Part of a small language model's weights: width 448, vocabulary 9027.
Each number is 200 + 30 x the weight over its row's rms, rounded and kept within 0 to 999. Layers, rows and columns count from 0. The size before them is the row's rms in percent of the matrix's.

# layer 14 MLP down (transposed), 2240x448, rms 0.0639, rows 995-1009, columns 0-111
094,178,207,211,243,192,173,191,210,163,195,215,188,204,215,220,219,192,211,202,314,215,210,185,210,247,200,225,159,259,224,146,199,209,220,218,190,192,173,231,180,228,195,231,246,195,189,226,187,203,177,196,156,221,225,314,202,215,234,143,219,163,168,197,228,252,195,230,210,245,202,236,158,148,202,204,216,228,192,170,250,209,186,154,218,204,220,231,194,230,176,224,208,247,211,243,191,153,229,252,193,175,218,210,157,233,203,136,151,204,265,159,170
092,153,177,186,182,243,180,212,164,218,168,274,165,212,192,165,224,217,154,241,237,191,213,254,172,193,188,250,185,236,175,208,209,179,193,185,213,213,252,207,207,236,186,203,185,219,163,166,196,219,181,148,174,202,170,211,176,158,202,160,178,292,145,182,210,201,184,178,202,146,196,245,149,259,156,200,213,219,169,189,123,167,177,236,164,182,247,217,232,185,190,239,217,170,206,174,217,246,199,226,185,166,171,149,240,190,241,174,206,174,168,205,232
106,150,217,209,175,193,141,196,219,226,214,198,219,208,223,208,179,200,223,221,201,252,227,233,187,166,197,205,195,216,234,185,176,202,161,212,241,186,243,196,286,226,222,177,155,177,199,202,185,214,209,213,195,182,197,188,183,192,223,241,211,176,198,218,164,291,190,203,207,224,257,212,171,187,209,187,249,215,222,206,201,187,285,157,188,225,171,172,204,227,173,203,167,201,189,172,205,177,248,228,210,190,172,231,224,216,224,200,150,209,230,119,214
104,190,213,186,214,192,241,199,201,213,169,222,168,180,203,213,211,220,189,195,228,190,200,233,218,225,209,186,228,197,254,199,253,214,220,242,214,182,199,232,245,136,209,178,250,174,174,206,158,174,185,183,215,179,249,192,222,233,167,218,238,203,176,183,189,192,232,281,232,171,206,185,211,252,184,173,189,228,186,196,183,217,208,252,244,239,159,214,226,242,225,177,195,206,206,236,230,209,232,193,187,246,238,260,256,227,240,212,162,205,202,244,191
102,181,178,159,174,182,164,210,224,177,157,184,219,178,255,215,200,161,238,197,205,186,200,212,197,146,227,187,272,233,225,168,209,213,176,239,205,247,143,212,175,196,180,239,231,205,225,249,211,202,134,191,257,198,197,168,217,222,161,219,221,230,176,179,211,181,229,133,289,250,210,162,201,195,226,160,201,179,196,218,182,212,205,195,205,141,209,218,210,197,130,213,216,209,206,197,236,188,165,166,204,172,166,259,207,179,239,186,195,269,192,208,222
102,153,176,143,199,184,231,203,187,201,196,183,208,203,196,236,176,182,209,234,275,222,223,136,247,186,212,237,182,214,213,176,196,180,230,242,232,188,195,193,168,188,185,247,204,267,191,205,151,223,239,228,179,197,222,226,172,139,211,201,147,190,193,173,182,211,230,150,201,180,170,187,163,246,186,221,196,238,237,222,209,279,233,216,160,246,249,208,244,216,179,218,196,242,191,200,266,212,237,261,240,249,176,201,170,175,185,176,185,225,226,200,226
102,169,172,241,234,203,213,242,187,236,180,281,207,180,180,220,196,197,224,222,228,224,207,191,176,206,252,195,195,189,236,193,195,154,238,234,183,287,229,147,156,232,178,193,202,188,264,213,208,236,201,204,180,215,232,180,199,181,200,179,217,200,197,236,217,275,204,200,188,150,225,225,204,185,229,171,234,215,240,159,184,201,218,177,165,241,193,166,203,159,215,221,232,223,196,197,243,223,211,239,186,178,215,231,147,189,241,184,192,206,214,201,197
097,212,143,255,166,160,179,214,214,227,208,174,173,227,235,168,201,236,237,187,195,203,145,229,203,197,239,175,207,227,194,244,199,280,217,174,205,186,209,182,228,184,190,236,207,208,170,222,196,220,209,184,248,208,244,215,223,252,155,211,166,204,209,229,257,204,184,190,191,178,202,225,196,200,114,213,167,220,227,204,209,213,186,175,188,141,227,188,193,233,171,207,176,189,213,214,237,220,207,210,250,213,200,205,190,203,179,211,222,161,166,224,225
108,199,202,164,206,142,139,248,197,252,166,191,175,205,173,222,168,210,236,188,184,146,206,208,165,196,187,186,214,196,182,219,197,189,242,164,212,212,172,196,250,213,219,215,268,217,193,255,158,191,130,155,158,209,268,185,232,246,180,221,220,149,189,184,230,241,202,205,204,197,166,162,207,231,203,201,187,241,227,237,181,239,139,262,201,175,251,148,232,216,211,212,279,244,182,200,235,202,229,217,215,214,174,240,209,185,181,156,178,199,196,199,193
113,220,226,166,209,154,167,219,182,176,213,216,223,225,201,256,210,188,195,190,211,182,196,200,189,191,219,215,215,235,267,236,182,228,187,186,178,217,221,139,187,175,233,214,181,156,194,223,219,223,227,195,165,199,244,173,207,212,227,172,229,208,171,244,167,199,224,216,134,230,249,163,220,216,178,208,172,159,166,212,186,202,237,242,232,187,183,226,214,153,234,241,224,182,212,196,211,184,205,184,136,198,217,197,183,184,207,197,197,175,193,183,147
099,188,227,204,174,193,198,218,206,235,198,192,249,229,178,205,264,197,181,232,230,210,193,202,194,223,179,247,182,191,213,227,208,191,152,199,206,176,210,138,206,219,173,214,220,217,194,186,180,166,224,217,178,227,197,173,170,195,196,204,262,188,163,217,237,214,200,181,271,227,193,185,247,205,200,249,176,220,220,205,243,209,192,198,158,213,209,118,181,170,165,234,195,222,212,256,211,205,179,162,260,193,186,246,207,293,123,170,203,189,172,184,165
105,202,185,208,234,177,216,193,236,206,224,212,195,193,162,185,198,177,162,245,120,221,187,212,219,176,228,159,193,190,228,257,141,248,209,221,198,193,215,234,238,236,174,154,214,153,219,205,255,238,154,247,208,193,198,226,220,134,232,200,263,206,214,227,242,143,228,218,174,203,206,209,163,190,232,277,150,201,242,192,187,175,194,219,236,229,227,192,246,150,191,196,201,179,225,176,182,226,210,200,175,195,250,206,191,212,180,190,168,127,242,181,164
099,195,216,220,206,245,160,177,210,231,197,195,211,241,130,214,251,180,256,169,190,164,212,180,193,192,175,163,221,188,190,218,190,167,265,206,193,213,155,199,222,172,197,207,237,138,231,224,196,215,197,213,196,181,201,178,197,199,183,179,150,166,165,174,197,180,208,206,221,223,204,199,218,194,157,177,216,200,242,168,191,193,211,227,224,159,235,201,202,197,206,156,160,171,194,214,184,208,192,211,199,228,200,186,234,241,239,276,220,200,177,205,204
099,220,193,202,184,197,205,188,234,222,165,250,243,194,158,278,221,200,217,165,225,277,212,206,211,206,194,187,261,229,258,219,255,170,198,199,212,155,163,160,185,199,187,220,168,152,184,190,221,210,186,190,196,183,217,196,165,209,185,231,177,127,144,206,180,180,235,206,216,239,224,211,236,156,162,172,203,170,185,181,160,221,196,204,215,243,214,258,213,185,165,195,243,187,187,222,190,143,249,135,259,204,183,235,207,155,230,195,179,200,184,184,177
089,210,180,208,193,195,229,205,216,252,228,211,211,200,169,184,174,266,194,203,195,230,251,163,181,219,198,180,175,220,218,170,179,210,187,170,243,178,211,214,183,203,198,207,205,216,231,178,233,249,220,179,199,287,181,131,266,195,175,202,218,171,207,214,203,168,191,234,200,245,256,194,211,177,213,202,182,179,182,252,208,259,150,165,146,209,231,228,236,207,212,189,201,202,200,200,248,171,205,194,218,207,194,195,201,198,194,202,197,191,173,208,204
# layer 14 MLP up, 2240x448, rms 0.057, rows 996-1009, columns 0-111
098,227,190,212,209,158,206,200,230,215,227,116,198,203,221,225,142,185,197,209,184,185,178,116,238,194,225,164,224,228,178,243,189,226,260,238,165,173,203,185,159,155,185,136,187,195,259,173,241,158,269,225,211,201,222,187,250,221,219,237,237,78,195,188,177,219,153,200,251,208,178,108,262,187,201,180,182,190,229,227,243,240,216,180,222,236,243,168,217,195,166,146,185,217,245,193,176,210,256,200,189,220,206,214,178,190,178,239,225,213,224,239,262
105,260,145,157,238,190,267,184,203,251,196,196,221,238,216,214,208,167,175,132,224,154,203,184,209,196,183,232,202,219,159,214,187,146,215,236,201,171,237,214,170,216,177,193,228,231,156,196,153,230,230,169,212,173,201,212,230,172,163,211,218,234,206,211,200,217,241,217,186,174,228,183,139,173,215,196,213,226,225,269,252,177,248,226,211,253,206,174,255,202,169,201,178,211,218,204,203,244,201,212,178,206,231,224,161,188,200,181,192,194,223,217,196
104,218,198,220,191,277,191,243,269,184,214,192,209,192,209,201,176,184,152,148,222,146,172,232,223,157,210,186,216,189,229,175,194,224,154,168,176,199,200,195,181,172,262,184,197,208,249,256,236,179,202,183,213,216,233,233,172,202,187,230,174,197,168,242,198,246,179,172,148,233,218,241,159,182,243,218,236,230,233,182,195,210,235,228,266,197,241,195,200,187,233,182,231,202,221,132,162,186,196,163,247,168,187,175,197,181,181,212,223,204,233,211,190
102,206,208,183,224,234,193,154,231,184,172,187,235,220,161,155,192,225,191,242,211,147,202,210,206,163,167,224,181,161,185,225,240,293,170,171,200,165,242,255,230,157,242,219,172,148,218,182,249,187,221,209,140,152,186,201,219,184,201,243,218,238,246,202,216,179,244,222,211,210,225,179,239,219,147,167,214,227,228,151,219,171,221,222,213,213,160,239,118,189,191,192,202,141,215,201,166,196,209,154,250,191,176,238,192,194,242,205,153,185,186,253,259
103,188,160,194,192,126,169,213,203,157,230,197,205,155,192,153,218,277,184,189,218,194,157,179,224,192,219,215,157,235,206,144,202,213,218,248,153,171,169,192,185,219,181,236,223,220,237,272,183,209,219,129,171,119,218,178,206,218,132,198,201,252,189,192,159,162,230,219,197,163,233,190,170,204,246,246,194,230,201,176,221,215,156,199,226,228,195,211,214,140,174,144,175,243,179,227,160,214,222,249,210,211,239,180,184,191,197,195,189,169,187,174,183
100,174,183,122,230,171,169,206,233,204,260,164,261,163,229,179,161,150,269,154,186,190,205,175,201,248,173,215,208,204,184,205,222,188,164,184,177,159,176,215,172,147,202,153,217,193,192,165,178,179,124,154,158,146,174,232,195,211,168,259,173,213,180,204,146,166,200,217,235,181,185,193,202,188,216,218,215,191,188,205,175,218,218,196,182,209,184,131,167,164,210,225,179,198,238,158,209,214,213,205,223,203,176,123,192,197,261,191,114,222,157,185,155
100,246,225,195,204,172,230,180,187,176,265,189,217,197,185,203,184,189,216,193,179,230,134,212,244,186,148,228,181,163,195,209,215,166,216,233,147,230,201,237,156,177,242,183,202,182,197,166,146,218,220,235,207,168,210,194,217,231,174,221,210,221,151,206,211,162,218,260,209,187,198,197,158,242,216,149,173,229,246,214,214,183,189,191,236,183,133,194,195,213,200,175,207,187,204,190,232,223,183,204,230,226,258,214,171,203,182,192,224,193,163,219,186
099,158,150,199,201,249,126,165,211,155,176,162,206,184,207,184,251,213,143,209,209,134,218,179,155,168,256,255,220,206,230,193,118,204,210,231,238,139,203,162,199,221,201,212,219,183,184,187,188,213,217,176,231,216,216,174,223,241,192,204,190,211,180,196,203,158,179,225,242,200,211,152,140,192,156,213,224,181,204,185,252,224,221,220,135,169,210,251,208,236,216,180,180,171,193,237,195,168,234,214,167,226,229,159,159,201,163,249,176,148,201,222,191
108,189,171,204,215,149,196,178,205,120,159,222,223,194,237,188,188,164,252,203,219,171,208,166,217,214,238,248,206,208,191,253,187,160,152,234,193,184,238,158,148,209,195,198,176,168,168,197,201,159,209,240,193,233,205,153,186,191,242,195,198,173,161,214,238,165,194,217,230,247,211,181,169,227,180,202,230,231,177,202,137,255,206,168,216,160,193,174,176,227,254,166,220,202,193,203,183,231,181,193,200,216,204,236,184,243,231,226,206,158,135,176,175
100,190,175,188,188,212,232,161,208,269,175,216,289,184,208,221,202,146,205,217,194,180,201,198,210,189,215,199,157,196,168,197,191,234,187,218,176,274,231,184,156,171,201,153,183,230,197,238,171,222,220,178,173,197,214,194,167,162,234,235,214,181,214,226,212,175,197,189,215,265,232,236,207,245,179,234,226,230,202,208,151,259,188,162,210,220,211,197,160,177,218,116,183,272,207,188,165,158,193,197,237,213,155,194,229,223,157,221,166,165,174,205,166
102,159,172,215,196,252,180,223,151,174,140,150,217,243,184,202,189,191,203,207,168,218,185,248,173,205,180,271,142,237,175,232,219,231,192,173,155,215,191,189,177,136,235,146,179,203,227,196,225,221,197,151,172,155,218,169,173,190,201,196,200,208,141,241,157,256,203,164,195,219,190,168,203,222,172,248,160,212,204,185,208,239,233,136,235,225,218,214,175,183,233,214,216,213,167,251,175,243,153,171,217,218,233,199,159,168,173,189,218,187,201,181,179
103,201,228,175,248,213,202,167,192,229,230,230,181,138,223,233,205,202,149,235,236,170,167,232,227,217,193,227,210,228,243,214,241,205,211,178,225,182,236,208,155,198,207,177,189,206,191,190,203,213,197,179,264,147,265,254,193,193,198,193,175,236,143,210,208,213,206,288,222,156,180,248,190,210,217,250,212,197,100,211,150,217,193,234,191,178,170,168,215,209,209,219,227,203,153,212,152,142,167,180,165,221,178,247,239,177,199,282,192,239,249,179,152
096,191,159,172,183,161,209,217,145,173,163,203,199,205,244,201,180,185,163,233,229,215,195,236,199,211,226,255,169,193,206,168,252,261,263,178,198,279,211,153,182,179,244,210,173,216,214,181,163,212,170,240,207,217,211,201,230,211,230,203,186,241,208,155,201,198,220,239,247,184,241,180,223,183,169,189,174,271,172,187,228,246,223,173,196,213,201,240,169,206,206,181,202,199,179,238,222,269,210,243,195,202,192,186,214,232,185,227,294,147,153,189,193
095,231,223,195,210,179,197,197,197,186,169,186,194,218,215,232,193,175,245,144,140,222,207,180,222,210,233,232,195,155,238,214,214,202,197,196,176,240,202,237,184,139,208,206,174,182,173,208,176,179,170,194,189,218,197,267,122,184,183,250,194,190,201,205,204,237,201,229,217,198,256,191,192,235,184,166,232,162,208,147,196,180,189,203,210,215,162,216,184,175,209,186,200,154,227,212,187,278,197,217,239,250,219,200,211,164,188,181,240,203,235,248,249